Weights of a small transformer language model.
Size: 16 layers, width 256, 4 heads of 64, MLP 512 SwiGLU, vocabulary 2171, 11.6M parameters.
Each number is 500 + 25 x the weight over its row's rms, rounded and kept within 0 to 999. Layers, rows and columns count from 0. Numbers have three digits each. The size before them is the row's rms in percent of the matrix's.

# layer 13 MLP up, 512x256, rms 0.269, rows 47-83, columns 0-127
099:509484489468462542527526500501475524522485485521468531539510514480500481531526528508512554504534497491501495544470487500544458479482483510499484539525464493542472511498478452495498471506496515525480513482507485496482499491541513518461502500486438497481493534533443514495502480529519507484512474509516468486484512499529555556494516501545516490515485503501534479475490520501533457505548
102:494454507478471504467492488501451507511501476490506481490487532487506495496481515513529476500494476467484551490492504497488529518471478482518491488480483518492525493511505525498557535508475451526469489479492519494525447537479521533445500427553536488477534508496555478488474532539528468468481477495495504464501542502524503517505524491523524501506500525488489485496507471486521456508531
098:484528461516497534478508531491502485508510542501493541556487527511492477451556521542489526463500473522497528462502498532505519501470491520528480507498526507484504473532492473499548492502446491502480515505479456499470480484514491515487504493493523510476491506520490458508500487495481492492495444513531515510471490500532520496494513527503481514489567524478525504480520498528493540515482
101:499478527499462515510470470484520502477517480485460547505472467507512470498523487512483531487462516503525485500480535501495501476505482500475502483498485491494483533502554491500526477497507433448498496528519484480475547487487463534508500472477483495508506521493504517505500480500522454523517494484478459513513488482473550504465491482521497522528491510494546473521502518522506505482544
106:469483502476512530481500526487465487502557499482488504518485505470527485506506498507520494520468487525523544470498453478509501487508518536486526544509508480482483493510496514484490505575543487527498529497532444528526497487537526488548522461528492497487472522486522494501448531497489525553462443483508493432474541486461503511504521481508511475480528506508525483508530496481502460493562
102:517538488540537487502491466493507547519495504485497479501465438512500498521455523524477514508498441498471489491471499465486475517517538513472483512507483497496473505489477516517548479514461508450543524489519500439500476497479485492508530481477478471511565486518481526499509498468517493477499523494501461528517498469483558522475491517457461463473529515523495487507494496519509522420475
097:523505470516522479478462516513481512528481493474486526500485526469466518505521508472525467475499506518496532512498483456543524550480524513483488464493518548480518486503482493488544500513488502494533461496488495532491482468454464501505509496513477481508512473498517422518465491512471454487472548509526517518514424530478495457501479516478513490471497478488487480488501493518468481496539
091:513507494519494528545524472515514554480493510510515533446508491524502489491446481540484486481517534517494478530541465464491493515494486514486561466481521503520515479484476492516489473494464478476516541471479530497541495495456531514476478462527503499503489504464494501471469515525504525513512490524490522507471504482489492498504528474519437514480486463518521498494484493481496500490517
094:518503515485504533474511503495520527498503556517518468506502467494519487510530460548479486504462479527517512499553507539467490530482538497522499458464469530507502517519498483495482500479489486581491490480500541525471563518487502484476491494547509518498505525509511513451495524464507478526496468498477504483475521492508458527469531494491510540495502551528516507489468494542476495505502
103:477490532483460502501446490509516541535495507524513417517489429547483520468467477485520508529542506478482490481559545509512475499514542495515476489513456473473491508458520478525484480527501545468528491523535509467458484521522477505508486540532516532491484539472477516512523490505519470477500504522537520507550518492510503501467501451547496501481510511474532498501499511515508454515498
096:499475506456478461511481494458481510472446510500501461495491486526447489492497556516486475511497496492458530536471528501495538458542526494486438532456520502500506504484493519540463477522491478481504481508483488507519480470518513513529515498517469519523507507471517502517537529494470500509530468490477526514529459474491530507547501532499493491499451515524536462507529484504497507473491
096:481493555503541504480490523511539453501467494469514515475479508552522519474532515521544497483516490498550532524498514522510480479517495477461499517537460481541487485513516510491514490495478496480506543524466524473523469524499456494465496479501460475496575442526504525488505500502462499536483471497513461466487532498492504487504476506492474481457490482512448495495467499492519465504512
104:518503458487485510560502518468501453465499501500523521514489508542523539532528462543506527500473456474518499526543458515495475523475546475485499499491487527495454494519527503473499455507548531464519506518515472478506501463544547488538504480496513510499509507531489515478489525484507477520515491517466540469496519488505445506536477477499468491527496489510475544478510511533492478449530
088:497477491490511494519507468501470533486520502460514502544499500543528522525489524499553500495544547478481503489509522493475513471521510490501484505518517474494501475502489457481540533522503485441535514501509489492478491561485477499465478489474481461480496479487468482446486494558510523444538553467481453547487504497522517450467481495499495491535459480484509486508479464477490482491518
103:481505532531517516520485489528561522490466470482494535454465493498476491522501469516485509528494457435515530562467505506498485496493536486544545463500495532493517534470450525460519536496547501494465532494504505498483525496491490505515498503533482505560492475483523487515511491515537509525503481498501522474498486493509498499485526525519544511509538476524486505510493506475450519532503
098:505475520540494525513503520532493489497509496496470488498468502516477498486476478556492538498524496472433469500501497528470442521467476502518492529545525458502524498504485520526537509497552514483500534506538508509495509490546485472492483455495487502518468514464491459530463548498527513484543476513498473468451514461476517514514496475457506508490469501494500483548514509488490510467543
102:520491499551520504493493466509495541512478501515518526456495487483533512521532452479513502505531520425500499498486492494479540483459508494487486449517505511476474482492544529541502501541474507449503482500445510535496451550492512468483511532519506467490540488500474513514473503480530496530475482479482473502475514481557484514491502467471473516433492469468492499484445527488512488479490
096:512524520461517503480519502480495465537514540484469521479461490485507557507470518489505497476475510475498504515500475478504480492478476486496445531485487529535494485504484517501526472531466496495494483507504494479502500489469524487483482497505465474523523499558494549530499533532501525517445478486473515500515483484457550507530516509489549511520540440534522466476537479480494486514487
097:516528467503525483475494520488533522531504450520525476509479504507513498505521413524492480470502483549481488510507518511484529487499490523512500516492494499478522545481461465499461495472503470521495517464513503520532480490509487538519505472502484500483579510502442439505484490521456496516495501475531468527497531512503522521496523488544475485509502512458507493501495463517511522564491
102:507486501455528490549501546527493472465456519520501517540503522541478482539502521495496513546565534510473496517549484488489521516494489524523541475470503491514519519487495492469535513525461495531499495486537475470537453485523439499537466532479498504502490503519519496487505489534505500515422508518502513514504515508520481464495504532497519520525486469487476491516556464467483497496512
109:530517482491497469497462501523508503537565506513506512549492503529470520510493500460529540497486526523444514476525527505473554518510500494485458513494534473503556517519435500490487533493512537507479485465533520508495514495526529487531494528456517537481509498480518510521511497517528495487532471479535489491489508510479486472508512477532484528496446502486533485490536504469528475517490
102:506507510510481521508491544501495498501503483479533498581459481474527504504456492567482471490497499504509538513483461491513532471484491510546491517453477512486518498494469539490521540510509483481532505541502503531471568514470519482550496505522469537485502487461529565485491541472472465469488516466513490514514516525499497568508468516495493476493504473486506476459503518500485498530499
108:510507483444515481504489506480486515506499488503498466502524518550494505504505526497524454478463541498502506499484476532480514491539506533439508572524494462466492484516529496513508480483492507478533533500510509490488527493534510492501475460473508482505484531485530484473505497529498486482509531498491540532497482547497492538516488486516487513519575464525487457517486461487496467512498
109:492492450491476471491511507448478532528459483476436479503548535510573493450477526533490533503435501440479522504538508478529489556514551471547476515479472468519515491445504486515519579498511447509492498512487497496502477481495526516493487494511486508560519523536498526518458521496479503515507516494472505493477515504509491462506442497499501486510514444499450484493493502464496495519497
099:516483499530498549476490496480514469497509520503444496494477483477510455464490525531508527500553520468533507470493525495503525456496484552486490502503510533544500455486471482478474542498514517493493474458518490481526479506486532475503530510534471530497527487536520485502499503519533484489498494480444486511488523491496473503492472475484516511509484515498531471525489504476488531501519
104:521524461468482543488480506452501503484497503523479478538498478470501495484476484515507520468494490507489481520514467536517485500549520504470484536459537517519518520490526500500519527501506461521446486469486559496484489485515527482496464494486539474493480476490509502498490475508506490516489521491446468509466509539503516472488465504531515485504492518521525491502514479433516417481493
099:463494520467467516463510491502492520517458505480515499512531486519521543492490474536488501513477528533451488502482497456522505499473515465537533473504493477510483487554495492474455495493487507480494500456489548481521458513457544484506462507553475549509505469526484515517495519514491518496514518459496511474464535546448482525486505494479480528511476501504514539451505537487464489483531
096:544502514531498552483504508490470512463512461481486510512544520460540476499484498481480484485507476514468496525537516517489502511503516482534462482490492503509538514520492478489491470505501461501502515507491529494453519472517477444431509505483489522473493524508499527531501516500531480513474553501498514491536444510504491538491499502504475534499497484504458508462464528514472466535515
103:515498516470476486519459482512489520488546484437539529502530500499480490545527454495471465478570529562497482493526526518504490455492482498481497493527489515528483498471479533487484495514466503471523524499488521511470502504534543510488483495563488521525475503516513478520531511527463463519498507454496478496489517467523493473511519497491517495498477483503501501482514528494527520468556
101:438466475507481505443476533518468544496497493537498462460499496520460475480485490508506491474516527511502491485417504493471511458445516491479484490546488485521506536437555514507530495511491489488470518472558524500465474543494492492588482481496504454530494495492463511481519492479485511484526466542515539471517490528521513492496523492503428506529543498521500472485515501465503512512486
096:492474442502536454522473538485531522493476505453499525525523522536488436454498464526494524516487500480466531495522529494522474518504557493534543522491534471493510486499505499487511504498550537480474481545536499471482510519451482533479498491489463501519491456491499462542474507526483517544485522528512492507474508487518426514497487507572482529529478499488477518495480527475515503493492
101:515505470485490493475558525529523474518550490506518455513458529519527516498507502475461496468507504469465508482505454498507495517464521496483478561493550491512510487515525525520494500536530484458475493515491539489479523484534496481520527536523490519499489486504539487483494525506501502473499507542522518489538523501488489506488490505495512478499459449495495538508484524525504503449550
098:480504502530485495491523560469505488500505446514511522488534503486536472507473486493463494511482457468492491489454485475511507519540515538529459474537550472554504483517497483499466472460508520478474456493492519541528521455518526524512496518484507537510474496465476527497509479447509526536508506513493510499481512506492510487466506478503492469497517503464519528437514523446506465530518
095:521483470479507491487492525488497454470514497470468475470475534505522503518493479474529482478497524515494505506462446467470531525461483481538540520484491486487503495484480456524522518537521477504492452514521474498521497522469514470480461475513546519499455474514490508492504523479504550471504474498529517548500498473506536517489481550525501478476475483570504500532548509512502498501517
097:482543493470533486472513513483461469523472497489521480520511496494476477526546499512488492522504513531523485499483503518526504479511509507472497529570496497500472480535505529471508463497470480498509488497498506487479494493492508429488488486505542506495497481495431491516452462516520436464478471547479481469521531470438456503540490515496462513499507496480540550494514467490526518478502
107:546536488520504510501510478483539469516509478476492423510544565490468512513462528537476493520434500501480473503468500508514504467514475484512519539479536461525467505502477462508479466480538490474468503496546517504493497526502565493547528515500525493470454498493485514527504515523540485482523517504489472496513533515517503495511470479523477542492462522513504504483511478502515535530461
108:503486513502506492531471516442500493501489495465532471528505544509512444483495489455497519482493501492484489458502518538454534504525517519511504527528520476553533532479485542513501485481577503496521485490457481501477529471489490556444501467472517537490499479550501466512480508499493470519469485495482461468528488503478556458464458495512511521504444513479500469524498489507474478468535
# layer 13 MLP down (transposed), 512x256, rms 0.259, rows 47-82, columns 0-127
100:451527523503509534498490518504504483484460493460462484471525554511517507492530492517500472524508506516529511514556536529515494521519522520489525575467520488524509489493525492501492514491521486493456513529500526475464498532503518513473510520541563526499519495474489507502490524474470494500479565492497483559512503522509497492516487458514484542546511532516522465494483498414461538495446
102:493516497510474456508537502528508421531560511508527490505513479478464474487523516516480468507520523509423512506487485518510505485507499499477478514466487500538525548512485540496458518479506549514507533491524464487498502507518439521524470529502496483492496511484480519510474523499485537502516537517492515510537529522558526469514485518524546542490479472509516509494494541494513483547509
095:498543512485481467487457509466471502531498498478502488453470498521501529502498533456532489488535483468480462476547505462549487516543519482463496517514495503494513497449544504494541479486517521463560522522480533513512451490465576483508482471483494526475510520490496527541475488522498473504510507506516474499479483527504511469477537491511457524515506523511536519475482517518506528500518
105:460505508481487507535519508491521531476502491473535528486509482497493428511498499452508472493481485492538497547468454493480500516520544491510489514502503471451488446512532526485483468508497500501485488463506490470501542506512527498484468495499483537522492495523494505532483526468520461446522511526456519493456503467479501480449521516491485472536512514548519519530503498491495548440556
105:503516478528439550522514558503526491512499469519470487527516512507546517516488537484520501538485507508542465486541503495486495502476499489447504490526486520472507480556476528484524478534467425494518470483506477511522507465534576532525511527487522560540505515491480531499537497524486517547493511509488478490489532477490465526488548496493493469490439484518505491489540490487524545480457
109:494511508516525555510529506492560489533445480520480494477544478521483497548495533511477540495473532490505471505510514443496513475512535505506497512534559506488516498503509449494453505487491493525505490497509489515470458480481461498485495480522547492474521507496528552522488525472480440490496515458499510495473502497470522543496547541499497532482519514479497539519471488497504520496524
101:486516465472495505494493506540505467489495484537488488507538538543517518505531509484468495493496494463517516485469500492481499503514462512472514515477530512516497512501530525437499497426546528500491526532500484514518530519549485498580469505530529473502540510491501525450489489483482470458527562551465493506503551488508505521442474489455517517524536478484487464476499552512478508474461
100:497467538515453478521525524514509482481454460519484454491498492500469499515507466499470513469488495486517525465518503541517519518481472488478510520501479470515486500541498492493504513494453531493517473488517470488424519452535497469550518452515513493495487524537488503484467508504479476496464515466469500513529516460522495520511501460469469509466494474479506510489501529495444523511509
105:465510486551477509456515529483493482503465514478512539528508504482539497480475541518460524478510511483535506489487520536463497490481505502469482516489465453490501497494501511529502470523477512486488497508507497528493460462499508497531486531509497475529492478506473538526497512508516471511564515476503502526469580503482507488514495510489523488485521522464528532490462484534518483521551
088:497469518476491412483502548528484498515489455530491497512516533504493468531526532516464570500490538530515483487494498543513484489524513535475499502500481478466533489466453546478524458486485489455519478486522479486488494528522498466470487520482480558512526495496501483501519490500514495487518502464551504458510459485482514459479497509469484545530455508517452533508499482461486515514512
093:501528521510461529489542496511504544481490536458496489489519497494512476488486504462499467501485519477552475528510483516493488485498421478480504478506504474502525500491498494505473490519467525480518526452529492479462455546515538484525531533493518474451470511475574523521507468517494498505537476478522525518479485494511481509523503515536485542455495542526511459499524498483509471486548
101:477470471499492475459508483500550488465455515538466454494541492493421479475522508486520504478481505529493477495479522469504524483469466513477475521481474494498496524499499459509465477494515497469498512486519502527530490506467496438501512507491534529544433565519513440532512501477502506490479521493483514543496485528477495520518494468502515457481492493500458489523508483457494531519500
105:474504468477518560503534499461487549492522506530520482455496510484503516488501520466462516513465469459511538523520453493511515499505496486526492508496508490511486513491502494477480513524514494499461472465507507509518534484544475479536487495495496495494469491512486494514498514544503477528511460527505517544513459475497466511478533459463490514498466491489517507434532540495527548518504
092:531492551533516509519504475516511515493525496468500490495551516490496487470484487495508494505482507528517548496461508489553439565457482510510487523464466545469451492516502529434496503510471458460555514490513461491496494500466489496512465516528490504511482542490503531508461465511535524495512491516506515510519476527550501485500538517494487537472483550509488539472515489475494527507499
099:503469526483522518526504482505535494503488514479497495502515480467512527527488550508465512466474477544497509472500472513545501506512473527499483509477475531556541473502486491488487484452481528509514524471485505487543483505499460539498528489533475505518491531478524499491503508518510503524545511538505511518526555508523510509418492498499532479480499497474499506516487515537481545485449
100:495486498436524492485501429483497491506523478483518491514487469501472529494487472491491486477515512522492510508524471506503485583490528519508509537495442475493519548502512503509522530487501495438516526487544502498455511488527472506481502483503552524532448477477498500566503528556464503505518497448478547522488474505504519534498506504472469494513497511494505498508480490523509514540505
109:528472511502459504520508492500490497530464475455478488531492508479484568506525522418492471499493457470500530522537534485507486516470527506528496514512472480516500533500526486464475509571475497501475479489481494481502458435483513483444487489503481537490507536511553516470501495486516476475492478447526487494522530465484519491457524495471531499493497486462512475486510490495510467501529
099:506501433537522512487484468482475524497524510491536499526498487551514472513517466526481494500508499515538509514484522449474485533519533515462478468470434517513486532498447541480467487513531460500515502529452510544475511480528503505472463466508566491493449536474527503529519503523533537546460465532509487519488491518516496551529541467482523477518482544496495512507452490513489512512503
099:476533470497468520504484488499537500464504473474500488522449472497485486486494472514459517486510541473503518522473526509494485506488496460554513513509490519509463500481497464514514460484511520510488472475471497539512475482457452479561486559500514484528526482474463498478496520528484522476541507508544516521559504519501515505481475507511500482464502477550552500491495472469461520485505
101:463491513524519492518506517516481524472496521457534506524476538465492501530495487494507483542499501449477479446484500493498514535434471534502475482512517486465486494488466501530493484498508500493483475527493419527470495509489467505550513537505495467552502495558492531458511468450488497505460471495510496541503502498477497510497512472467477489490517493539504497505480517535531511514513
100:546535509454541501511512525500534485502544507467468449498492514529504483532507534468507484511422452516486484481529505486498511498526531477518496483497519495497510499507471486484457516493510504476459549480512520515515486523538447527499506520515500503541494474499525505515461470520490503524485511477507491519461507505485464519479513512548467442518470542471486572565534524491575505502498
098:489516501504504520506451467462521505543477527510472516499486512475490503530486519477462463522494494519470503510523474529476503490507509455483532523493474496485493517487509507511466496545527433533485510519534488519492559488477443561446523517459524477528478517489510469477515464493502511476533527522499525562521497519516485517484485517523537509485518529480477530526546487536522530512496
102:508525527475462538501496492463490527472481461487528513491511524500474514510468496498491483478497502518445474496433515487525498516501483503490482489493478532481474504542505503475517477535496487476519558526505489499534483536475530532466498516533545499491471506497518495505490523490538513527575486502488486519495478560494441506497488545518488502484504527551512516480467498508472559500486
106:505483462516526480522484478466477500487491536568486498473499482536471492484491493494503489518490527467496496513507469461488502523564516560536508477523472497524516517451493486420523529504519535502498471506498503495507460524496508483492491490517538498491525490497448465534486522514475474498496511501457464518554511479473482495471516492499478498492491458482508514503537478504471530513491
098:491484466508495546522490457527474494473475538469526503522454497529483501496513484502500497470480552508492512472501478489515526520485510534512496489473508554512528514478531484507468477532517482493539459515505521467485508501505556478495532478467485523473516492491477483527452530510546508517476482526488513473490532453566530551473470486454513470483525444469498500521529509512541509526471
096:515502520465501488456547512522532525469485517495511507497544543510484483501479508483522487477505535486536527492543488421545511488508485476509517515486574517502499506518483537507470534497527488485521463446520537506481505452516474504514506486488511454471529483492503510459485530511520517491456499461515482479490479555505473469505497463490504457522552522523513499513538501509495521507500
093:516546498449518472484487524533544515501500514538485457492539508497480517529495475477511539502458483478482468492493485484494468491497488476519543482520486524534530558500515437488499515521503496516495491475485543486490489525521554517499502548483473469470495475498527526515499499493518465455484513482538526470481506465542511484454493530528525466519520494506470489465529471546493519480522
097:451525507477519501508467500506505500508466500496547495448489489545508531515546522473474520484525489514485469541473507479522500481434395514493509490491459512504493469524497490466530468553522515517494487486467486502518513483544539481537514544500507557527478495530450488549504504500528481480488484484467531506519524507517475507555490517519500480490489540505497471500511519482506507549435
100:531540515517433466497491520457517536498512460489505498519505508439500523525497503473511501525469496454475465533499560492488521544444455501529500500481472513491501501470534511486546487525527490511501475516535485480507481476507529500477543525490530492502489482501484500500486521557523483467497502531524533487490514467495506501468528512513534516531543472498484524455502458539475503483571
102:506511513511499511506508482526489474475521503509509494517492483470533454458467511522538560508440444543458531538508507545502470516525495534492547533527482531490515525479525477487525507487555455507505514520542498503535484530489438520458482496494516479492506471541506511472499552491549535533486499493507504508487508489497512481496505469526493507484527528507512547494435475548509517522510
097:499507511499492442482489499478493481504492495514465502504513510476533518492559498504503475478476449455470486500491489511514504529508553497502504541494557517494475491528465495518483492422494479506492483446484518518536487479511521532480507500533524530498476522534466516488502489508462504459481531524520529493507498480499521519507516488529489495492484491525464501508497485498541508519483
106:516468535465454475544467496474517490460496504492532505513482496508456497500520544493461486492469502537508520525492509497500490479511506537470489469521512455480536481496476486532483489489517512461476461541507487498468489461533455497483516466501453531489486506512500506451524548558473479469490484517473545490522493493511524514489471500518479539501494491478461495480517488523522467522514
094:516513522514485481455504476511441532478467516503509543499501505476517506491527487494489507508498503500462483498528523521463461506498459498475506491507533494493475451483509522509476528524525486526496470501482538440550497510527589507487532459511511505460485494500488503521503510495482516510487505484518523554529484534469541504494545475548526489504491525539469513499463562518497516513476
096:532499508520464473483470558482513501490476491500503495548526510490495461478568489488494523511508511517543478508463554532525513506570374490445529521487471514438502487507524519500499513502521495513474549500456522480498490484501547496487518506459499479527509495531519519530497501500494495512494453537511491486495497511506511522507514504515462509483491472483464454498477483449482534521499
095:500475528512497493457527472524524527459479469510509512486500499520470491506545556518521491474489483495512512505462465484541514503494535480522514472514515485494546487491516478476510483484541502514500523495497506490450527491520385480469522480551521541493463529480491524470545523506474500525499488471460523506551520541469506527508462514534480501481506490476495523531536511493477513494499
104:502501515503525518462482468504523545532480471492488551519492521451486486485504462476498489451515516501495462510500475463499527505454505541465499486498508413494482500480492519504463538498552492495549508545504524492483526452452465445451468510520497475484553541502505480498505494483474478493455519494514479512511513485551523501523539506536494494504513495501498484480536544539467457461499
# layer 13 MLP gate, 512x256, rms 0.254, rows 48-83, columns 0-127
096:501479462481517526517513527473536478532515488492484513494470479466512493531529478478473499474492473523508513500499467497503499479504464529480518544568535491511504520486483455518518463525496513459513489501528541416485526522538535467438485495491499481488490489538486516482517481440459490543490476512511461460530493468501486452463509525495492490465499484508487464462496469512449490472479
105:493521485502544471482512492473558451543521481513480498489505484522461552504444482511487476461489511493501519520552499512480502497482501487526496496479509478502550501508464475530511532503498496490524506488529493506531436486512529496499510483476503463528514473513516457474512509496491481521489507490467483514490531496540527482503459514505479469495457491489540562532519468515473491510514
101:484489496517516454472504500514513482529507494493454460544466482506482519533509514487510462536494462520529569500539511513516543517511485467496487523542465514554507518502530456512497517497493487528523477500520528487479484521482476481521510453537497508474525493517510468494480474540510541471538512508481499505540508493500489449529511465482483533484463513497498558512500481507476488543490
105:496508479480487576477477482498437505470505525542526458491480506454509506554514508507522508541526540510522491514530514510495459471512496491534479496535477488492494487517476527472469498530504516478533506488511536504476462530523502497510504464485458488484495488493528505480510491495500520509445513501534515450475495440476484530482473484478524492524504481497538503517517490479519517494491
107:490452502499510484501498511497509473453481518531509531448573479475490493474529513491529493534479559478521537503467463503468523500515498492483538470468556512499506510560493533488510488515533490505499468497467533491476443563498482537513475464491515561543469520480516510459481524472509515528488477526496496519484475519489512515475495487518508505494497493508498487528494511513495483501503
096:484521539453525459499485474497517488528520537525539494470511492506508517500512526456519475494445499501475486501538491511499489491522531510552481466513511493528498488481492459531519470518487498498463528544499467484510519456510490548543489499530518453499527469479478512540525518521500520494534452524525513499488470513503530545516505485538520522548490495468500531517495502505479505485543
105:479515482498485476515549463492507483490491505541472492499465488497487500522517507511489493467472437542553508496513509527468487456549535484434498541505518489524551481570466467494493473497547505542524468537551490515508487477553487491475487506504521495482450464520515507446485472470538459510484466504497459511471506496488484499487527493483512501506510509548490575485475526529497457535436
103:535499472469536519492507487502531490522514530569507498468491483550476503486534481512531488503473460521510524515497482509537521466485471514464519451486492513485503471513447502509515478515499479485505562456486500517472498540484544478505482498510451506489499500528474521494528508534474492469475474474488548520505490494512524526511513496518464490479516468495525514509470508490469510498492
114:518499492492447499490501486514469532466543509525500468507475470514514524485445511497524513498468515502494479493539512536520474530535488494513448526567469477482475498499520564476485485527495515453494487505508503501488473485569504488481495510521488523505555531512468508471459468475471511497500461482539517462478531512466509528509506486539512540482503492496530465489480528501434486496514
094:483522507504494514484482516481556486529512515468476504475494532519484516482504470544505511488546499516496502480499529492513484524496522476503499536487497521483531553479505518492503505472563528518458534488467452492522520503547479504522512547496528511501507510540515512472525525501460526499469500530479474477498504519474463502493550511528485494481487492513470519501496505470476548531477
097:470504509492534467513499475514531570497467488573507505517510495469495527472482541503497493522499459500509496493518483496498502526516493504504483486495470464555519537476472513521536495494542500479479447516558480486519531501466554504478501520492429525527470511494486494478490499474493488511539512514493536536497520516538515505473488509520501475461453473493557503503489493502425473510526
099:503515455483470491515509483473460484487470465529554497547549500491527522516525504469495510521548484501469485496508516495494508505514462531493506494521484493533467494487480510531516516498491476472478487527492497460479531488463512543539510524544486529468497529502506487497537526450470489501539484524503491471540513504482533507504539487518491473525539476480506492495521507524509520561504
086:479465554455521480473479506456515517483535486523534528471473512510505489535492512531496513536520501463470531576502512506531496492476506519516529475476482533514515521510455487451513492480498506499521491469475510550460511491518484546507455526525467510531507495485466501513525516470462450501478549523451467499492522490514556527515491481494489582482459525507473484504521513548501507507522
102:492519495537468491498491472494477497494457495552494500510490500481526519483526523486522498501501494502506484524494506483471511518496448518460539539520473489469487470523492512538466531514503464483510457493481540530511516517504499510525542491479463502497487478520544511452485494477543476523484504496488505474468507480468528519478494514472452499449525481487564481498488452512514462530490
101:493485465525509503471493498559471472460497495488510492518495480477462511490511459501494512502478488493520501459539501499497502514522478522493521475514509441489485507457458488478516461481444500523535508487497530516450493541531487503527477522460507470532484555515465480515508487537490467456479493493443482492507463512476510470463507513516488468508501496529473472520455454522474514473480
103:477434481520480517513516463461510462532480508483458478500539535466481536515526518504523451476495450517521491489447505570482487523498492488490533521505459487497497518460474511511535489513488510507483541503501491520518516531520543495515503533490502507487540507502502492510531503502477461490489558509538491477517550530536488463567506510532526490552483499489449487536494485479509532501483
095:476451534493530486488469471506495477480490477469504508547508454475499478488513532525485503482434424503513525514467543480473479542509528501510504488500502480516488522474506534540453451530478499510454501525494536484473522469528556474513491517505510491525481515521496531476511507476504527468505492490479547493498517507527529484484466523501524468490487491528519518491548494483476512506544
095:499526490516516494525491486499488482482452515474500542495455503521571524486458519482438521466528476548495494518505533484535510472518498514466524519474506538536470551502500535495469535537513519534494473508537488489486546507508481436460505487521520512521468506511518531553460484465475507467504470536498505519517497531483484509471523493456509508506476469514500533546484506535453497524500
101:483474518541488495490437518494553532481519495489493478512461517519500515569465512498526530513478497520475515529537479481504478511526510522462481471500480509510518509531501507494451494531531487476475495528528473528529495539459516466518487476577527497522483496523497458474480506471513490493475523530487497484569484495501509491488510484466489502530494460489507527410486539489513463460498
102:494489475464537508445502480482517539474491492472539487515495524509496515508511470495547506504505483508531493451485559478487460506483483505494513479479476477463502472474496528508522435494492485501503542519487511451511524513517481470476492521495527480539487430540473507488517494495475529559496529507495505464514489479466527504514486538495473458482532486485495532569539511476509496545502
104:455494514501503511481481493521441477557517535493520490493475507517500488518480469516521468510527507534476479561527479527477529534510480465545527452468493526499513526485490520528468526536538504490519510506556546537513514495520461515489514507499517516454475509464461541494448493496472464471466542538520502525525493490482507490497487513501501515494492499494507495525514506467436538495475
100:489484517511516494532503471510466467489500491513473476467497494508507473500487500499491512509488521515441506489522514473484538493521501476512528518493548513505484461517503500502485501455492460464577467484505502495527527487514498470530483495503536493496446520533544504505474511543474511533478491511467526494511490512505503499522460469524478498498535501542489498505448500543459498505485
110:486461528511512500534498534462515517467453507483474488521527484529512528513466503497562488528490482517497489523461492504463493460505469530497527483482483550467517495476505495477510483496484549492494510460473509483494501523482505478514474516514527476482522539494476504533492512513499527506471519561524483472484483476495523467481484507493467462465477528473464484495506498527493532480520
100:512473489496499494522469506479484496484483524488477546540484496555517521520474538514498521528469538520521537511496483510483515539517535505464480477478491525540447546477530560523490495465482443519474494477492513504525510493577477518471508461482526492503499511540501468461521549496468537497483502528493463509526487497515499540482514509488514487467496538523483465497495509524487496463538
097:492518516503483536516522539446499520496522523452533487511472476458523479533502447503508515539544520513479492533497470562515493512484472470510504490539498547498491507488535491528503505511491514556500502532496501501502520507533550468506523511524474480460468518484524480508479501481530482522504488491483500519477488479545472506498504506489498488471518481481490494491515519511463444513527
104:475523543464503504486543481466523494488528505532506491515498497492501502522497509506494495488569478507441533491488521487507491513484501499511510522541475501470497471473519488543531518469489486463451474547495472459508535494511528415499490501536498466512514543535501522491528447488500518483504533514498497481523487488501462456535509523526530484455475492464527506512478507509511516458517
096:514488514482480499489464469489531491504516497459475520502501487561538535477525523524502483497496501507520525507505529489496483520507445452516503506480461522476504491512499484512469489486495497498503485494519510473541491497494471492510505514533489498491522461511492487493506510511496476516495496493471542531543494496476515492524456469484466467484499513516474471495513502530505450499489
100:515477493455509432504475509522500504435490480511483521499474452472468485517476487512509510508509477573479510470472531466494500463505506460493502443503473533502521499488479502490518545524488505477546520508474506528499472448526532527495471502534498530493516526501506517448477530484488481474509502490507497467472510487521514532454535508479490475524514475517452483505521555453526495522506
103:475531515519465523511525484508460516517467459497529517436477457516479459507522517517538510522544494500526493476499549494486512540542533493492515538511488489494496493485512466510466529510550465457500497471494514499484490484513526488562530505503477461457466493499483498514485545471479546500503512482486529533472477463514505514512472501440503539478518478477441505503484492478492516553504
095:504518528522456541495481498548477530484550475532532460485547514484475501498482487510514478512471492519556501474515501530497510496482437489498454506490508515521507502467504512491497482474419508500512534515518514484489510464510510492530508522451470482522503480499463513524492488492481492496478495467490509502481492464527503493513490533462458496456509510507555547491551530486497485461491
104:492454496463496492511543484471513472483511551506534459489503536510521477522497517526456515488519508488498526481486497483480499497513504527532497478522484512469479490488534479532499532495473484475480492503470455512528517499448460483526495503501485472461482507537488522485531506502489504515463519518566490487503506467494525508464518497491553495471487442479489451521483517529462517520445
098:486499493514468519507536492516518558526491547480487511504548520513497509482532451531541454502478484505508532525552500489506446526494498496504479515444493505499538500483485492464502515539523476511522467441491519508512479468514504525515502513516493545519504465521496556483513465457501538492498523494494499488514502528499549488491506467535501461524504501500519491499496526490482508483529
095:524446483530499482502426527487517523516457503497511489502453490516498538487535483473513518507546485532481497469485456498483494466500525486526523499490485483482480502520521525494504503533542497525480525479462437523524516488544533518530552558524456484540449514502510495501484487484513527527460488499479469521509518546511545549488491499516469473476499499483498452504494507501444466497519
105:508460509530489510500498490479471514470498500518524478519505477482480516469500481520473523485517481540548483468469544511506521532491487491482455489475515468515478505493523513511510555482491504523439513503537518516537520497522513474470522479487484526517479506514495524503483526532523507507541509521509481552465499478513554528477610502475483490540529478534560488477502547485463481516501
104:458522471479468501495477501526444502492513514501492486474534478512489548493486519490513495536531476503523505468491528522490512536536490479446463511520467506506417483514489489469487509490524502522521502498597464488503490523490532522533460495481486484498558467510496498467480553507522525525486496490540507479514528462537508524458502538510484499520522474522507463494467547474502498482475
102:488489508485474484524450486497493499515510513521454539533488502474485511537518457541544449502510478510493565522517531487482477494492474460486443561481518496519526449477483477463478537480493502499471519475479500523475495499520510490496526475476475499540491451473525442473505501502486490500489476479532532455497518505501494517475497501534489492509514492488502478482522474470457528515517